Weights of a small transformer language model.
Size: 15 layers, width 160, 10 heads of 32, MLP 1280 tanh GELU, vocabulary 3179, 9.94M parameters.
Architecture: LayerNorm before each block, tied embeddings.
Training: a variant of Adam for these matrices, 221M tokens, 6739 steps.
Each number is 128 + 32 x the weight over its row's rms, rounded and kept within 0 to 255. Layers, rows and columns count from 0. The size above them is the row's rms in percent of the matrix's.

# layer 5 MLP up, 1280x160, rms 0.0929, rows 560-641, columns 40-79
size [ 94  92  94  98 136  95 116 111  98  96 100 107 105  97  86 110  94  89 118  93 114  84  83  90  98  96  98  93 102  94  99  96  90  96 106  91  96  94  92  91 115  97  84  98 109 107  93  94  90 120  98  96  95 102 103  89 123  96  86  88  21 104 110  89  93 109 104  88 112  95 111  96  99  87  99 126  88  88  85 103  87  88]
[[128  52 143  79 171 119 112 104  93 115 114 161  92 119 150 177  87 126 142  81 128 171 220  89 178  92 141 117 122 124  83 127 171 171 101 106  78 139 179 120]
 [137  97 146  68 144 110 161 147 163 194 173 120 130  59 139 169  79 151 160  91 174 110 154 135 166 120 134 113 150  75 136 101 155 119 110  51 112 147 157  88]
 [121  14 127 145 150  85 119 146 190 144  95 135 122 106 137 106 100 122 145 112 138 144 180 154 146 128 171 120  98 122 111 117 112  98 161  99  59 115 111 118]
 [126  45 148  98 149  70 148 186 175 133 141 134  94  67 152 176 105 135 151 119 127 133 190  68 129 102 175  91  82 107 144 158 171 170 172 111 111 117 157  98]
 [153 141 122 161 166 155  91 104  86  92 130 108 180 182 145 129 135 102 149 128 160 124 160 124  98 138 153  99 181 148 142 182 143 128 129 123  99 103 113 122]
 [156  78 150 155 154 135 140 122 142 178 112 119  94 131 146 149 114 116 154 116 133 137 134 167 131 126 138 124  40  48 137 153 126 137 100  62  70 155 158 144]
 [181 118 156  72 141 159 128 209 114 119 110 119 110 177 121 112  89 109 154 140 143 121 118 167 155  96 161 103 109 125 163 131 156  97 135 151 159 142  56  53]
 [117 117 185  99 156 184 181  86 187 169 132 139  59 114 122 187 114  86 135 142 160 110 185 128 201 193 104 106 180 152 153 184 173 123 137 136 160 143  67 109]
 [140 130 158 154 137 128 201  94 118 134 125 163 121  57 164 156 134 140 146 101 150 129 136 143 167 145  80  86 119 137  99 153 201 157  88 127 179 117 117 103]
 [ 89 112 122 182 138 154 127 119 154 145  87 155 142 175 152 138 130 132 137 116 136 135 189 105 143 127  80 103 167  98  83 150 126 160 109 142 162 142 130 168]
 [186 113 163 134 142 126 146 137 117  96 232  80 132  64 157 169 106 139 142 102 144 121 125 170 176 168 140 107 139 112 167 144 171 129  75 105 142 157 148 144]
 [145  95 156 122 135 104 218 128 132 159  93 141  92  99 162 170 105  86 161  88 135 159 198  72 118 152 163  97 104 168 113 143 137 136 144  99 117 146 115  52]
 [128 185 123 185 120 132 176 105 112 143 172 112 155 146 155 111 102  98 142  98 154 129 158 146 124 143 113  60 201 119  86 119 164 128  82 141 144 135 118 104]
 [157 144 164  93 146 120 135 133 132 172 200 191 191 146 144 117 111 122 147 128 123 130 133 132 170 132 100  87 149 116 131 152 134  92 149  90 155 128  53 174]
 [166  93 168 143 150 105 163 126 156 166  98 127  86  94 172 176  69 104 139  65 154 131 182 138 181 126 156  97  88  94 127 124 159 150  84 102 119 149 141 139]
 [ 84 115 115 106 133 163  39  97 178 148  98  76 153 144 153 125 136 135 135 113 145 122 117 128 148 154  91 120 174 121  89 118 110 174  94 168 122 125 110 148]
 [113  68 147 105 115  87 102 129 159 127 110  78 102 124 144 162 103 103 142 123 137 151 163  49 156  90 135  86  65 113 110 171 135 210 188 128 174 121 158 113]
 [150  19 137 162 117  80 159 148 150 166 132  79  89 114 145 150 105 109 164 130 107 115 167 119 139 117 129 105  65  61 117 161 165 113 118 103  82 124 149  86]
 [129 156 158 140 156 107 136 194 117 150 161  91 172 118 153  91  78  73 139 104 135  86 157 105 140  64  27 104 175 118 105 111 152 143 101 128 158 163 128  98]
 [178 107 163 144 144 136 191 123 122 148 121  98 108  89 170 187  94  59 180  75 171 150 149 146 184 145 147  89 102 109 164 158 174 153  94  80 129 140 169 137]
 [145 117 171 105 140 116  70 151 118 145 114 128 117 187 126 126 127 116 130 144 130 107 151 118 149  34 135 107 172 173 151  90 153 123 143 135 140 160 134  97]
 [157 116 146 140 114 124  90  71 132 184 124 124  67 162 145 116 117 166 173 112 154  95 172 164 165  95 170  90 149  74 201 146 156 158 126  83 114 146  96 186]
 [117 142  84 136 132 135 111  77  98 111 122 142 115 181 134 129 147 125 115 122 116 124 145 194 128 168 154 134 138 141 129 111 126 177  63 101 112  75 189 162]
 [123  82 143 174 155  96 192  73 153 118  53  75 100  70 129 159 130  98 162 102 124 145 180 161 115 176 155 114 101 102  57 140 145 181  83  71  63 157 139 127]
 [140  66 169 121 138 111 104 114 147 123 165 105 124 164 145 125 147 101 159 137 140 102  74 140 143  92 172 147 169  99 159 177 139 100 115 100 177 132 165  75]
 [103 144 173 141 148 103 175 116 129 139 162 187  66 102 161 170 118  98 143 105 128 131 149 140 185 113  73  77  86 164 112 163 211 166 107 127 191 170 140  83]
 [118 107 161 112 157 103  83 113 178 146 175 150 152 108 166 150  83 120 141 117 128 137 118 134 201  87 140 119 121  84 134 133 172 156 119 114 112 141 176 155]
 [144  29 167 167 182  66 193 108 144 106 114 120 103 118 146 176  72 138 150 129 120 141 128 121 149 143 129 109  47  94  87 168 178 191  93  94  80 167 157 159]
 [138 128 110 136 135 140 107  76 134 191  72  51 149 109 149 129 127 121 167 106 163 109 184 173 111 121  91 105 187  86  95 119 185 103  98 122  98 175 117 133]
 [128  57 164 147 164  76 147  98 146 117 102  98 107 117 119 149  86 122 159  87 104 154 189 113 126 126 136 116  83 103 112 153 176 179  98  98 132 106 229 136]
 [ 96  86 137  46 176 137 147 142 122 131 126 144 143 109 129 148 100 107 122 132 166 172 132 161 158 100 143  82 141 175 171 122 162  97 121 111 162 167 123 138]
 [ 87 134 145 156 117 119 129 119 144 172  86  87 118  99 151 148 122 136 149 128 125 122  96 118 137 145 111 108 141  62 120 195 168 159 129 118 155 124 147 136]
 [134 116 146 157 172 123 122  72 178 103 138  63 131  95 117 150 118  95 143 140 161 109 136 180 112 190  82  85 134  88 104 155 125  83  93 105 233 131 116 197]
 [160  77 153 141 129 120 148 129 114 151 211  72 160  96 155 133 130 162 155 124 146 101 112 211 149 145  93 130 103  55 132 164 155 138  97  96 128 155 178  83]
 [148  89 125  87 121 125 139 164 194 119 131 173 105 164 134 130 150 106 156 139 150 119 139 123 107  75 187 142 165 100 149 121 105  89 112 126  73 165 172 106]
 [154  54 187  95 139 170 106 115 175 187 153 137  94 146 160 148 110 117 162  91 132 149  89 105 187 138 120 141  56 115 116 176 157 153 163 113 107 161 164 109]
 [104 151 141 142 142  92 138  65  94 127 161 118 137  69 141 126 149 102 150  77 144  95 149 123 182 110 105 100 146 116  98 117  99 205  89 119  45 152 137 146]
 [110  81 148 180 154  90 168 121 145 130 146 108  80  88 160 158 104 140 147  85 128 104 177  92 163 145 111  96  53  77  97 182 161 197 146 122 123 143 173  49]
 [162  55 153 127 126 137 125  83 130 152 100 113 105 136 148 128 128 125 170 139 153 116 187 118 148  74 125 128  98  75 103 124 154 125 158  90  86 162 123  96]
 [148  96 150 121 156 112 172 107 163 132  73 123  76 179 139 145 103 116 125 124 143 123 129 136 152 161 172 149 134 124 122 148 130 154 116  66 167 100 121  55]
 [ 90 165 124 137 132 125 108 146 161 155 159 119 164 104 140 111 124 113 145 111 127 151 121 123 149 114 120  97 166 139  86 110  75 187  76 164 121 138 126 112]
 [145 126 142 149 163 158 163 148 187 142  51 175 120  66 142 150 104  50 141  99 143 123 133 109 155  57 180 104 134 103 103 138 124 109 137 147 170 117  61 197]
 [133 124 142 115 130   0 140 125 140 150 132  80 142  99 128 155 118 131 154 107 113  77 106 166 139  98 110 129 101 129 150 163 160  49 126  98 134 133 120 181]
 [177 138 137 151 150  95  84 180 143 129 107  80  94 113 119 126 125  99 143 104 142 150 109 158 154 152 134  83 174 127 133 129 140 136 124 163 163 161 156  75]
 [139 138 137 202 132 176 149  90 113 128  41 111 160  69 148 144 132 151 145 101 157 129 126 153 121 167 102  83 164  97 121 138 111 147  44 142  95 111 145 153]
 [173  65 131 168 166 119 131 172 147 122 125 104  81 114 144 137  83 112 151 104 157 117 154  79 120  82 180  72 126 122 125 105 115 145 112 133 163 128 131 157]
 [166 123 142 108 169 111 169 124 138 147 131 113  74  84 180 179  81 126 143  86 163 107 135 114 180 112 148  98  83 100 150 126 167 144 122 102 131 141 162 150]
 [137 132 120  90 145 110 189 162 146 160  90 110 144 127 163 146  89 127 136 106 136 119 133 121 139 132 158 114 133 105 144 210 216 126 140 127  91 172  74 223]
 [164 119 161 126 133  58 155 156 100 154 179 159 132  91 172 129  99 140 133 110 121 144  85 111 120  57 142 144  60 151 172 155 219 100 145  65  70  95 158  86]
 [121 118 135 135 144 114 153 100 119 140  45 106 120  89 113 106 159  78 144 118 133 103 114 155 120 104 114 103 173 166 100 152 148 104 132 182 155  67 153 194]
 [127 159 129 163 161 109 177 164 135 116 107 118 113 124 151 162 113  93 154 116 120 164 172 112 112 112 129 102 121 152  88 122 192 142 143 110 109 177 151  78]
 [128 124 147 189 176 125 192 141 188 169 114 166 110 116 170 150 102 101 149  94 132 115 201  85 145 115 147  82 114 154 120 162 173 112  89 114 209 108 162  97]
 [161 134 153 164 133 131 127 127 153 189 170 113  84  88 171 149 132 102 143 110 120 107 158 133 132  93 148 119  82  86 121 148 116 161  87  82 104 165 190 133]
 [163 165 102  70 139 121 122 114  69 165 122 116 183  61 109 119 146 121 145 152 129 122  28 137  53 170  77 135 165 120 171 118 127 114 142 114 108  99 136 100]
 [170 132 148 108 151 166 144 119 142 141 154  62  99 149 164 174 125 143 144  97 130 130  99  88 165  88 139  91  71 149 136 173  94 124 186 163  98 134 108 148]
 [124 152 133 147 134  78 147 121 135 157 137 123 106 118 147 138 113 105 126 105 132 124 208 141 154  52 117 122  78  77 157 141 140 174  90 136 112 126 168 138]
 [ 83  61 150 121 152 110  66 187 133 123 146 144 190 134 138 132 114  62 145 105 136 126 140 144 146  91 122  91 186 130 138 104 137 164 104 157 137 106 154  65]
 [133  93 135 110 137 145 118 167 157 155  83  91 117  90 136 141 100  91 155  89 140 113 174 117 144 131 140  80 163  71 101 136 138 134 109 146  48 164 112  78]
 [106  84 189 143 146  79 135 104 166 129 139  84 102 122 139 151 109 114 153 103 116 141 203 141 155 101 112 108 103 101 106 147 159 190  68 102 158 114 224 127]
 [ 98  86 154 153 124 117 164 131 144 126 147 107 102 120 145 164 117 116 165 119 134 142 177  81 159 111 160  72  64 114 117 139 150 177 122 149 139 139 205  81]
 [108 125 168 114 128 153 131 152 100 178 104 122 159 119  69 123 144 104 158 114 117 143  69 129 170 150  72 140 115 122  48 146 101 151 132 156  95 169 136 168]
 [ 86 123 117  97 110 175 159 209 218 164 178 147 153  72 138  94 109 143 143 139 112  64 126 140 181 102 143 122 145  63 130 123 103 119 166 109 150 154 133 107]
 [152 155 124 112 174 139  21  72 125 166  85 104 150  99 117 132 108 146 152 126 159  95 163 170  89 139 134 114 198 130  92 131 126 131 135 104 111 119  98 119]
 [120  34 184  73 107 142 148 116 137 148  86 125 111 102 151 140 133 114 138  78 124 162 161  78 150 123 127 125 102 135  69 163 189 161 141 111 120 173 150 116]
 [163 125 153 145 147 102 134  91 118 145 126 129 138 116 165 167 148  98 145  97 132  99 200  89 133 115 141  99 111 124 160 125 157 129 123  49 107 120 112 195]
 [154 171 140 131 134 131 167 118  93 151 124 129 131  78 129 127 112 110 154 128 144 125  86 111  94 134 118  94 150 122 130 156 187  60 155 136 124 174 108 185]
 [150 142 172 122 166 174 112 230 133 123 139  75 120 163 108 135  89  96 166 121 130  87 148 135 173  93 173  76 164 125 101  98 146 119 112 190  84 125 114  74]
 [204  97 130 190 133  52 124 121 138 141 133  80 130  98 127 127  96 110 164 110 151 102 161 123 134  65 127 112  44  65  99 157 142 136 176 117  71 143 158 143]
 [159  98 150 205 170 154 101 127 123 120 144  96 145 140 129 110 121 109 141 107 170 146 110 132 115 156 117 106 206 146 135 127  83 116  84 123 126 127  63  80]
 [147  92 134 137 160 106 134 108 100 129 164  94 111  95 129 185 108 160 139 107 103 154 164  88 126 120 161 118  49 135 109 142 171 154  76  94 159  96 179 204]
 [126 175 118 148 148 115  45  57 166 122 131 127 137 109 145 136 127 124 153  95 148 131 139 163 134 189  90  97 126 121 122 168 116 178 125 163  57 118 160 150]
 [138 183 161 142 158 177 142 132 136 160 133 120  61 173 166 139 100  77 143 111 147 136 157 140 174  91 132 113 118 132 153 150 220  96 113 125 180 128  55 162]
 [192 134 128 196 145  58 160 188 175 144 162  68 124  94 146 154 114  72 119 106 145 123 156 134 139  74 120  83 113 143 120 104 115 116 115 163 205 153 154 116]
 [147  80 142 180 156 130 140 147 127 133 145 112 102 135 143 145 121 105 148 118 130 116 159 218 145 115 101 140 120 103  86 115 152 144  85  96 157 159 231 146]
 [ 86  97 134  59 134 133 144 111 117 167  93 100 147 100 127 121 113 141 118 147 117 101 172 133 130 144 119 115 152 161 107  95 137 162 145  78 154 160 101  57]
 [105 199 129 100 159 135 106  71 147 148 161 142 151 114 149 132 103 129 151 152 137  97 154  81 161 179 142  65 172 118  89 151 107 203 117 145  65 105  94 129]
 [131  52 176 141 144 148 159 157 179 128 191 134  91 129 145 156 108 107 112 113 144 111  52  76 204 117 139 119 114 160 116 128 166 144 122  60 200 152 142  71]
 [149  88 161 127 147  91 147 114 122 143 122 100  80 102 152 162 101  79 166  74 161 121 138 106 135  74 188  81 136 122 118 124 200 119 112  98 132 144 141 181]
 [ 82 130 133 100  97 158 111  97 131 115  98 155  93 204 122 138 113 118 102 136 129 149 138 108 128  38  92 123 146 139 156  56 167 159 155 133 212 158 126 109]
 [124 157 127 101 130 128 149 154 136 172 104 112 105  79 142  86  81  16 128 111 150  94 120 199 184 111 136  89 183 126  88 123 166  91 108 130 192 127 116 140]
 [ 94  86 118 124 163  68 124  99 142  91 148  92 121 130 155 156  94 143 148 117 123 136 156 130 142 114 108  98  73 118  99 122 201 143  99  88 135 103 212 139]
 [ 78 132 145 150 156 103 133  71 160  91 112 110 128  98 156 166 127 118 145 105 117 113 186  67 126 143  87 100 106  97 104 153 233 178 123 113 120 107 140 133]]
# layer 5 MLP down (transposed), 1280x160, rms 0.0848, rows 560-640, columns 40-79
size [ 68  50  91  89 119  85  89 107 105  84 105  99 101  78  51 142  88  73 126  51  76  94  67  77  88 108  97  78 103  81 102  88  94  90  85  79 144  79 101  74 145 103  73 136 125 125  38  94  62 139  95  97  88  79 105  87 154 106  85  68   4  86  87  92  99 116 104  85  72  90 175  92 143  71  97 123  78  46  63  86  71]
[[ 75 152 102 165  56 158 119 163 190 153 204 111 118 187 132 108 117 164  95 143 130  89 165  80  77  72 172 105 135 130 126 128 123 162  90 102  78 189 106  90]
 [ 67 153  87 240 105 130 158 131 178 121 111 149 130 136 126 134 111  81 116 106 152 149 159 111 112 154 140 143 139 105 131 118 116 102 139 136 137 126 133  60]
 [133 122  48 117  82 109 126 129 140 108 136 135 131 141 111 105 184 116  16 152  89 149 166 186 125 108 151 125 154 113 124 100 115 117  90 136 135 121 155 134]
 [ 88 149 144 133  76 145  88 143 124  97 181 168 114 160 107 138 132 126  92 155 100 150 122 138  65  79 150 113 118 203 115 137 157 169 112 112 119 189 131 127]
 [163 176 116  79 139 148 124 115  88 133 175  98 199 127 141 146 106 139 129 129 132 112 126  98  64 108 156 213 134 144 123 113 166 118 122  90 101  59 109  90]
 [171 109  87 164  68 123 170 115 123  76 121 150 130 114  86  94  93 117  26 145  83 158 120 171  92 166 132 151 161 159 163 105 106 161 125 166 163  97  84  92]
 [ 65 100 165 160 142 177 129 153 191 100 172 117 104 127 105 100 147 119 101 146 138 124 134 179 132 184  99 159 119 150  71 138 121 163  72 137 208 151 123 118]
 [192  82 130 167 112  80 155 166 119 144 103 106 123 142 113 112  89 121  90 106 185  78 165 225  99 122 134 123 121  71 157 168 104 190 156  88 192 146 103 150]
 [117 130 155 112 111 161 150 160 125  70 123 138 161  97 118 132 106 111  91 132 115 146 244 110 148 109  69 165 158 110 116 213 160 163 211 139 119  86 117 148]
 [125 176 106 127 103 137 109  85  91 118 184 190 168 171 129 140 134 197  68 110  82 127 126 161 152 162 102 126  88 109 168 124 142 125 117 162 131 143 139 101]
 [142 124 123  89 120 201 114 124 120 137  90 139 139  79 131 191  91  49 116 137  98 175 168  53 192 132 149  94 156 128 158 165  94 101 161 122 164  92 138 154]
 [112 121  65 152  49 150 123 147  99 107 163  72 140 153 153 152  90 101  47 115 113  75 108 188 156 117  98 138 187  59 101 128 146 129  74 105 148 102 129  65]
 [108 122 193 120  85 123 155  97 181 170 170 110 154 199 125 149  72 100  72 132 112 171 147 137 176 141  64 164 136 124 141 137 153  93 148 111 148 151 157  97]
 [ 86 100 128 147 112 158 144  98 106 105  91  63  94 175 115 114  93 142 119 147 149 148 145 122  56 108 114 172 123 127 123  46 165 158 155 165 169 156 201 143]
 [132  79 101 157 100  84  99 129 146 136 119 118 101 121 149 193 107 102 190 115 126 152 180 113  79  77 125 138 150 105 157 167 142 139 129 161  91 109 121 119]
 [170 153 153  97  85 115 131 114 155 176 113 101 124 164 132 155  98  80 104 134 144 170 218 137 101 184  95  79 103  89 156 119 152 131  87 119  87 120 129 127]
 [129 151 134 155 117 112 119 144 104 156 161 106  83 179 105 120 130  94 130 165 123 100 171 138 135 109 187 112 157 141 171 124 184 115  78 107 161 177 154 159]
 [ 94 159  60 186  33  84 127  92 186  94 117 135 113 122 100 115 136 132  61 140 108 110 114 176 118 158 123 155 159 121 119 117 143 124 143 147 115 143  96 151]
 [158 113 182 137 127 109 134 142 145 126 102  78  92 184 135 125 116 116 151 148 143 126 221 171 128 148 123  89 136 188 115 148 155 121 128 113 103 119 155  50]
 [142 162  83 152 114 121 162 119 187  88 112 122  83 112 119 187 202 119 117 133 130 152 138 143 173 108 116 158 147 152  98 134 100 127 131 135 106 108  77 141]
 [123 117 132 127 112  56 113 150 123 116 115 162 174  90 142 141 148  84  53 129 100  66  83 124  75 181 157 137 108 154 126 102 110 109 131 146 144 120 121 155]
 [ 89 119  89 173 157 148 108 124 168 165 129  70 117 140 143 138 129 150  98  94  98 126  56 157 181 129 135 153 126 110 149 143 159 119 154 143 205 129 145 101]
 [ 92 130 194  90  91 100 149  90 128 122 125 157  79 184 141 118  91 114 104 136  93 109 185 165 117 155 145 139 137 131 139  74 144  60 164  93 152 118 168  88]
 [134 143  69 136 121 139 123 101 189  85 119 108 142 102 146 137 140 110  65 147 112  98 131 165 113  97 140 154 175 138 125 131 127 124 140 124 151 101 120 130]
 [157 185  62 154 119  91 185  85 138 162 134 123 145 117 150 114 162 137  40 119 146 143 145 150 158  87 133  93 118  83 160 168 153 123 112 189 153 105 153 169]
 [143 152 119 108 109 177 132 175 112  90  83 170 173 141 118 139 118 105 115 145 130 139 202 113  91 136  78 146 155 141 125 195 154 144 221 152 165 104 105 114]
 [ 79 149 170 169 136  83 135 129 181 106 160 118 118 121 139 130 130 182  53 117 132 116 116 117 122 117 185  56 151 128 129 125 141 173 137 106  69 185 123 134]
 [ 86 106  70 171  79 138 121 127 132  56 120  56 168  90 156 146  99 171  99 126 126 139 137 163 110 195 118 142 133 109 106 194 136 132  86 166 126 102 140  95]
 [122 124 131 134 127 117 136  59  80 103 124 180 220 101 151 192 107 168  79 137  98  78  59 145 144  77 180 131 128 135 135  75 105 157  72  84 114 116 143  93]
 [105 109 168 154 124 181 168 119 151  88 125 130 144 149 141  84 101 142 113 117 133 162 190  57 160 110 100 117 111  90  95 134 138 152 184 121 111 132  78 137]
 [191 141 144 170 107  91 140 169 147 134  78 130 118 224 132 108 140 170 115 143 119 111 137 175  86 141 179 118  84 110 132 143 108 122 179 137 129  95  72  79]
 [150 132 111 115  92 102 137 166 126 120 158 153 122 170 118 119 140 144  76 115  67 113 148 140 117 138 135 146 139 148 178 126 123 133 174 123 185 145 144  86]
 [133 149  90  48 156 147  92  63 131 115 110 193 172 126 124 120 125  85 102 138 112 120 142 103 131  65 101  83 125 133 146 173 112 119 179 131 152 117 107 144]
 [153 110  72 129 154  93 125 195 146  98  82 137 119 152  99 141 134 177  62 163 106 126 121  88 143 148 117 104 158 137 143 134 132 117 160 124 119 149  97 102]
 [140 116  79 107 125  90 134 124 148 143 148  63 119  96 135  72  82 128  96  97 134 143 198 133 122 112 146 105 101  68 120 119 176  42 133 132 146 129 119 153]
 [118  80 143 129  91 115  71  90  96 132 183 106 121 144 135 151  83 102  34 116 134  95 100 158  79  66 149 182 147 149 178  88  99 143  95 147 149 179 123 130]
 [159 132 108 181 132 115 104 141 130 132 119  94 135 187 105 136  67 129 126 140 149 104 173 133 155 121 178 123 138 128 101 131 139  88  63 108 211 115 181  31]
 [ 89 151  93 125  71 151 123 151 175 141 163 152 141 141 135 109 151 152  89 152 126 150 115 164  63 137  86 102 153 130  85 151 116 170 163 101  52 123 127 112]
 [145 150  75 183 103 110 166 124 150 154 178 109 122 148 117 123 171 180  60 109 155 132 134 162 183 124 104 165 143  98 149  97 142  86  89 130 159 131 112 123]
 [152 171 128  66 152 147 140  47 115 129 168 122  79 119 138 123 207 132  99 145 161 133 100 155 118  88  85 111 124  85 137 134 117 118 109 141 125 111 114 122]
 [148 150 151 138 111 127 120  74 160 124 102 154 148 158 102 172 147 159 113 122 121 127 171  89 166 169  69  69 144 155 106 164 167  49 117  98 200 108 178  56]
 [159 143 162 125 168  27  87 127 132 180 190 122 168 121 113 143  96 130  84 155 138 155 159  97  49 151  99 152 152 137 141 152 166 115 153 214 158  75 130 117]
 [178 126 159 112  92 176 104 126 133 124 148 153 123 135  99 157  77 153 117 124 154 164 178  89 125 189  76 111 108  42 140 108 145 175 170 155 114  89  98 107]
 [106 126 150 122 121 142 113 136 156 179 170 184 110 156 137 153 154 170 134 127 108  87 139 114 151  82 115 165 157  84 144 155 122 101  92  57 184 173 133 114]
 [123 109 162 155  83 132 203 167 179 127 102  99 137 164 102 121 166 108  74 123 157  74  88 114 147 169  87 164 156 107 140  91 155 158  88 152 181 123 147 128]
 [145 138 158 119 157  89 158 187  78 158  91 138 109 144 104 120 185 203 117 154 141 104 128 125 130 132 194 131 118 163  68 122 164 124 125 132 193 107 102 189]
 [163 139 116 114 132 112 135 143 153  97 123 123 121 176 146 115 132 163  76 117 107  75 104 115 126  93 187  29 122 183 114  79 157 179 137 117 157  92 167  54]
 [145 113 115 155 102  82 105 179 203 120 161 154 114 121 130 113 114 179  92 125 133 188 130 104 147 135 132  65 127 134  92 157  59 140 192 203  91 103 137 117]
 [ 51 127 124  82 111 144  66 102 180 125 103  64 125 100 136 165 111 120  83 103 122  99 155 131 125 158 200 148 165 116 145  82 107 111 110 111 178  92 130 151]
 [124 130 108  88 142 176 137 130 121 130  80  77 111 136 125 151  79 134 100  94 101 179 209 105 156 121 167 128 108 201 140 119 150 136  67 126  89 113 139  60]
 [ 60 125  87 108  77 110  90 141 175  71 122  95 152 119 136 126 113 112  73 123 132 127 134 131 110 120 131 142 188 141 160  82 136 163  72 126 116 140 168  78]
 [148 125 149 113 143 142 128 164 160 208 105 143 152  78 134  76  46 136 102 125 166 118 121  77 146 126  86  89 105  98 111 129 150 132 128 106 179 103  90  53]
 [144 102  99  67  98 123 119 132 134 110 113  95 161 170 104 106  79 114  49 132 124 147 116 117  67 144 131 105 133 143 101 123 134 106 146 165 151  97 108  71]
 [112 118 128 122 109 140 123  84 147  91 124 119 146  96 139  92 157  51 159 149 154  81 100 156 155  98 157 154 155 191 166 129 178 116 127 118 181  97 113 120]
 [129 160 185 121  94 146 129  93 142 131 102 201 102 154  97  81 119 117 109 149  94 120 113 125 129 166 114  94 173 131 199 180 139 177 104 160 128  75 189 177]
 [145 122 146 122 142 162 147 128 111 153 108 102 130 173 111 106  77 109  68 151 159 144 143 141  74 131 148 113 134 103 118 133 137 139 155 118 162 137 109 126]
 [151 135 144 147  91 116 169 122 163 145 125  96 154 135 114 123 171 129 129 143 116 163 151 156 145 160 111 133  77  94 120 159  94  90 105 145 157  58 129 101]
 [105 123  99 172  83 134 119  94  78  92  70 133 153 104 144 150 133 163  92 122  91 108 129 182 165  58 128  68 121  98  65 122 115 114 123 125 177 153 121  91]
 [119 113 163 112 123 159 128 149 140 149 126 155 131 130 151  76 115 120 115  92 134 156 168 113  96 113  98 112 104  91  82 176 139 157 181 140 120 121  99 158]
 [123 123 135  74  35 146 129 118 133 124  99 170 141 150 139 133 148  62 121 153 110 183  95 118  57  67 188 120 125 178  69 119 153 105 164 102 107 168 142 124]
 [ 73  89 175 105 117 134 114 107 127  91 138 111 117 110  90 129 122 176 130 166 112 139 137  75 143 164 132  53 140 174  77 110 151 134 109  65 168  85 120  97]
 [140 138 133 146 145 142 134 165 137  69  49 102  95 185 136 133 157  82 131 128 176 167 117 157 155 110 172 146 140 130  70 112 134  91  79 170  72  78 144 131]
 [161 150  60 161 142 154 105 163 126  91 151 127 101  65 108 114 137 176 110 132 122  87 153 163  83  72 133 142 108 124 149 162 136 192 111 134  98 109 129 125]
 [129 147 126 104  80 102 139 108 115 166 126 189 144 182 112 118 120  93  82 128  85 108 123 124 112  91 166 117 130 164 131 159 141 127 143 156 136 159  93 138]
 [ 16 151 147 139  83 217 101 122 105 124 137  83 172 136 129  96  79 125 111 141 134 137  99 179 151 189 124 163 134  88 139 147 135 160 117 176 130 143 164  76]
 [131 115 100 160 104  88 181 130  95 134 124 135 102 149 110 143 198 133  72 141 106 144  78 117  93 119 103  63 129  75 123 114 112 106 160  71  61 128 153  90]
 [149 129 130  86  61 117 159 211  69 116 192  46 124 119 114 144 112 164  98 123  86 126 163  94 108 120 168 128 136 198  78 107 120 145 115 110 167 136  81 168]
 [165 108  90 164 115 114 138  73 130 168 132 123 103 135  79  84 125 200  87 180 177  71 101 178 137  85 106 163 187 152 145 164 156  89  67 117 196 118  92 152]
 [160 111 158 114 108 145  93 103 148  69  18 143 144 124 131 126 150 159 189 127 147  91 117  95 202 144  75 123  92  98 132 126  99 149 112 113 129 109 106  65]
 [ 95  97 105 181 136 181 160 142 162  90 150 139 170 177 143 154 105 149  91 101 173 143 158 131 166 140 132 110  64  73 115 129 138 151 153  84 135 128 105 103]
 [111  91 141  89  88 162 169 134 107 214 113 113 115 210 115 112 154 143 110 133 140  86 155 126 143 129 125 102 160 106 161 133 176 143 146  81 166 124  91 130]
 [154 183  78 132  69 103 119 134 108 165 133  92 122 142 132 101 107 149  91 132 101  80 135 143 117  57 127 120 151  36 183 123  81 152  88 142 141 145  90  94]
 [111 127 155  99 144 139 101 170 108 191 104 148  76 170 126 175  97 248 127 126 133  90 135 132 214 168  99 177 152 109 147 182 160  96  82 114 158 184 138 138]
 [147 116 120 143 119 148 101 169 201 103 178 146 150 166 135 114 113 132  75 121 133 155 163  51 123 110 137 159 123 121 133 124 101 153  95 169  95  99 145  38]
 [ 88 157  94 149 124 184 113 133 163 132 143 112 153 140 128 129 110 152 111 120 146 162 104 204  94 173 135 117 104 101 138 116 106 143  39 172 120  80 193 118]
 [ 86  87 159 134 146 154 113 132 119  95  92  80 128 151 106 141 117 112  79 140 134 147  59 133 172 158 106  99 117 124 121 127 134 181 117 150 151 125 205 117]
 [133 101 103 141  98 137 139 127 152 107 128 109 119 112 133 153  97 121  86 154 126 129  84 158 126 139 118 178 109 103 131 136 104 162 164 209 124 127 119 148]
 [117 125 124 157 113 130 132 153 185 194  91 146 130 105 121 126 177 117 172 117  76 187 173 182  90 114 144 121 132 106 118 101 102 122 139  67 166 176 126 185]
 [ 44 116 137 121 103 162 150 117 132  29 127  89 106 141 127 162  96 119 112 117 145 129 146 122  46 119 149 102 149 205 118  86 131 174  29 148 135  57 138  89]
 [135 126 121 162 175 138 158 149 123 132 138 183 117 162 140 185  98 133 113 145 125 148 117  37 118 144 134 160  51 174 139 127 130 171 181 209  73  94  93  83]
 [167 125 182 139 111 207 133 142 127  88 141 154 119 179 136 121 117 151 114 123 135 141 156  78 108 143 107 108 127 105 102 109 169 210 126 123 148 151  68 124]]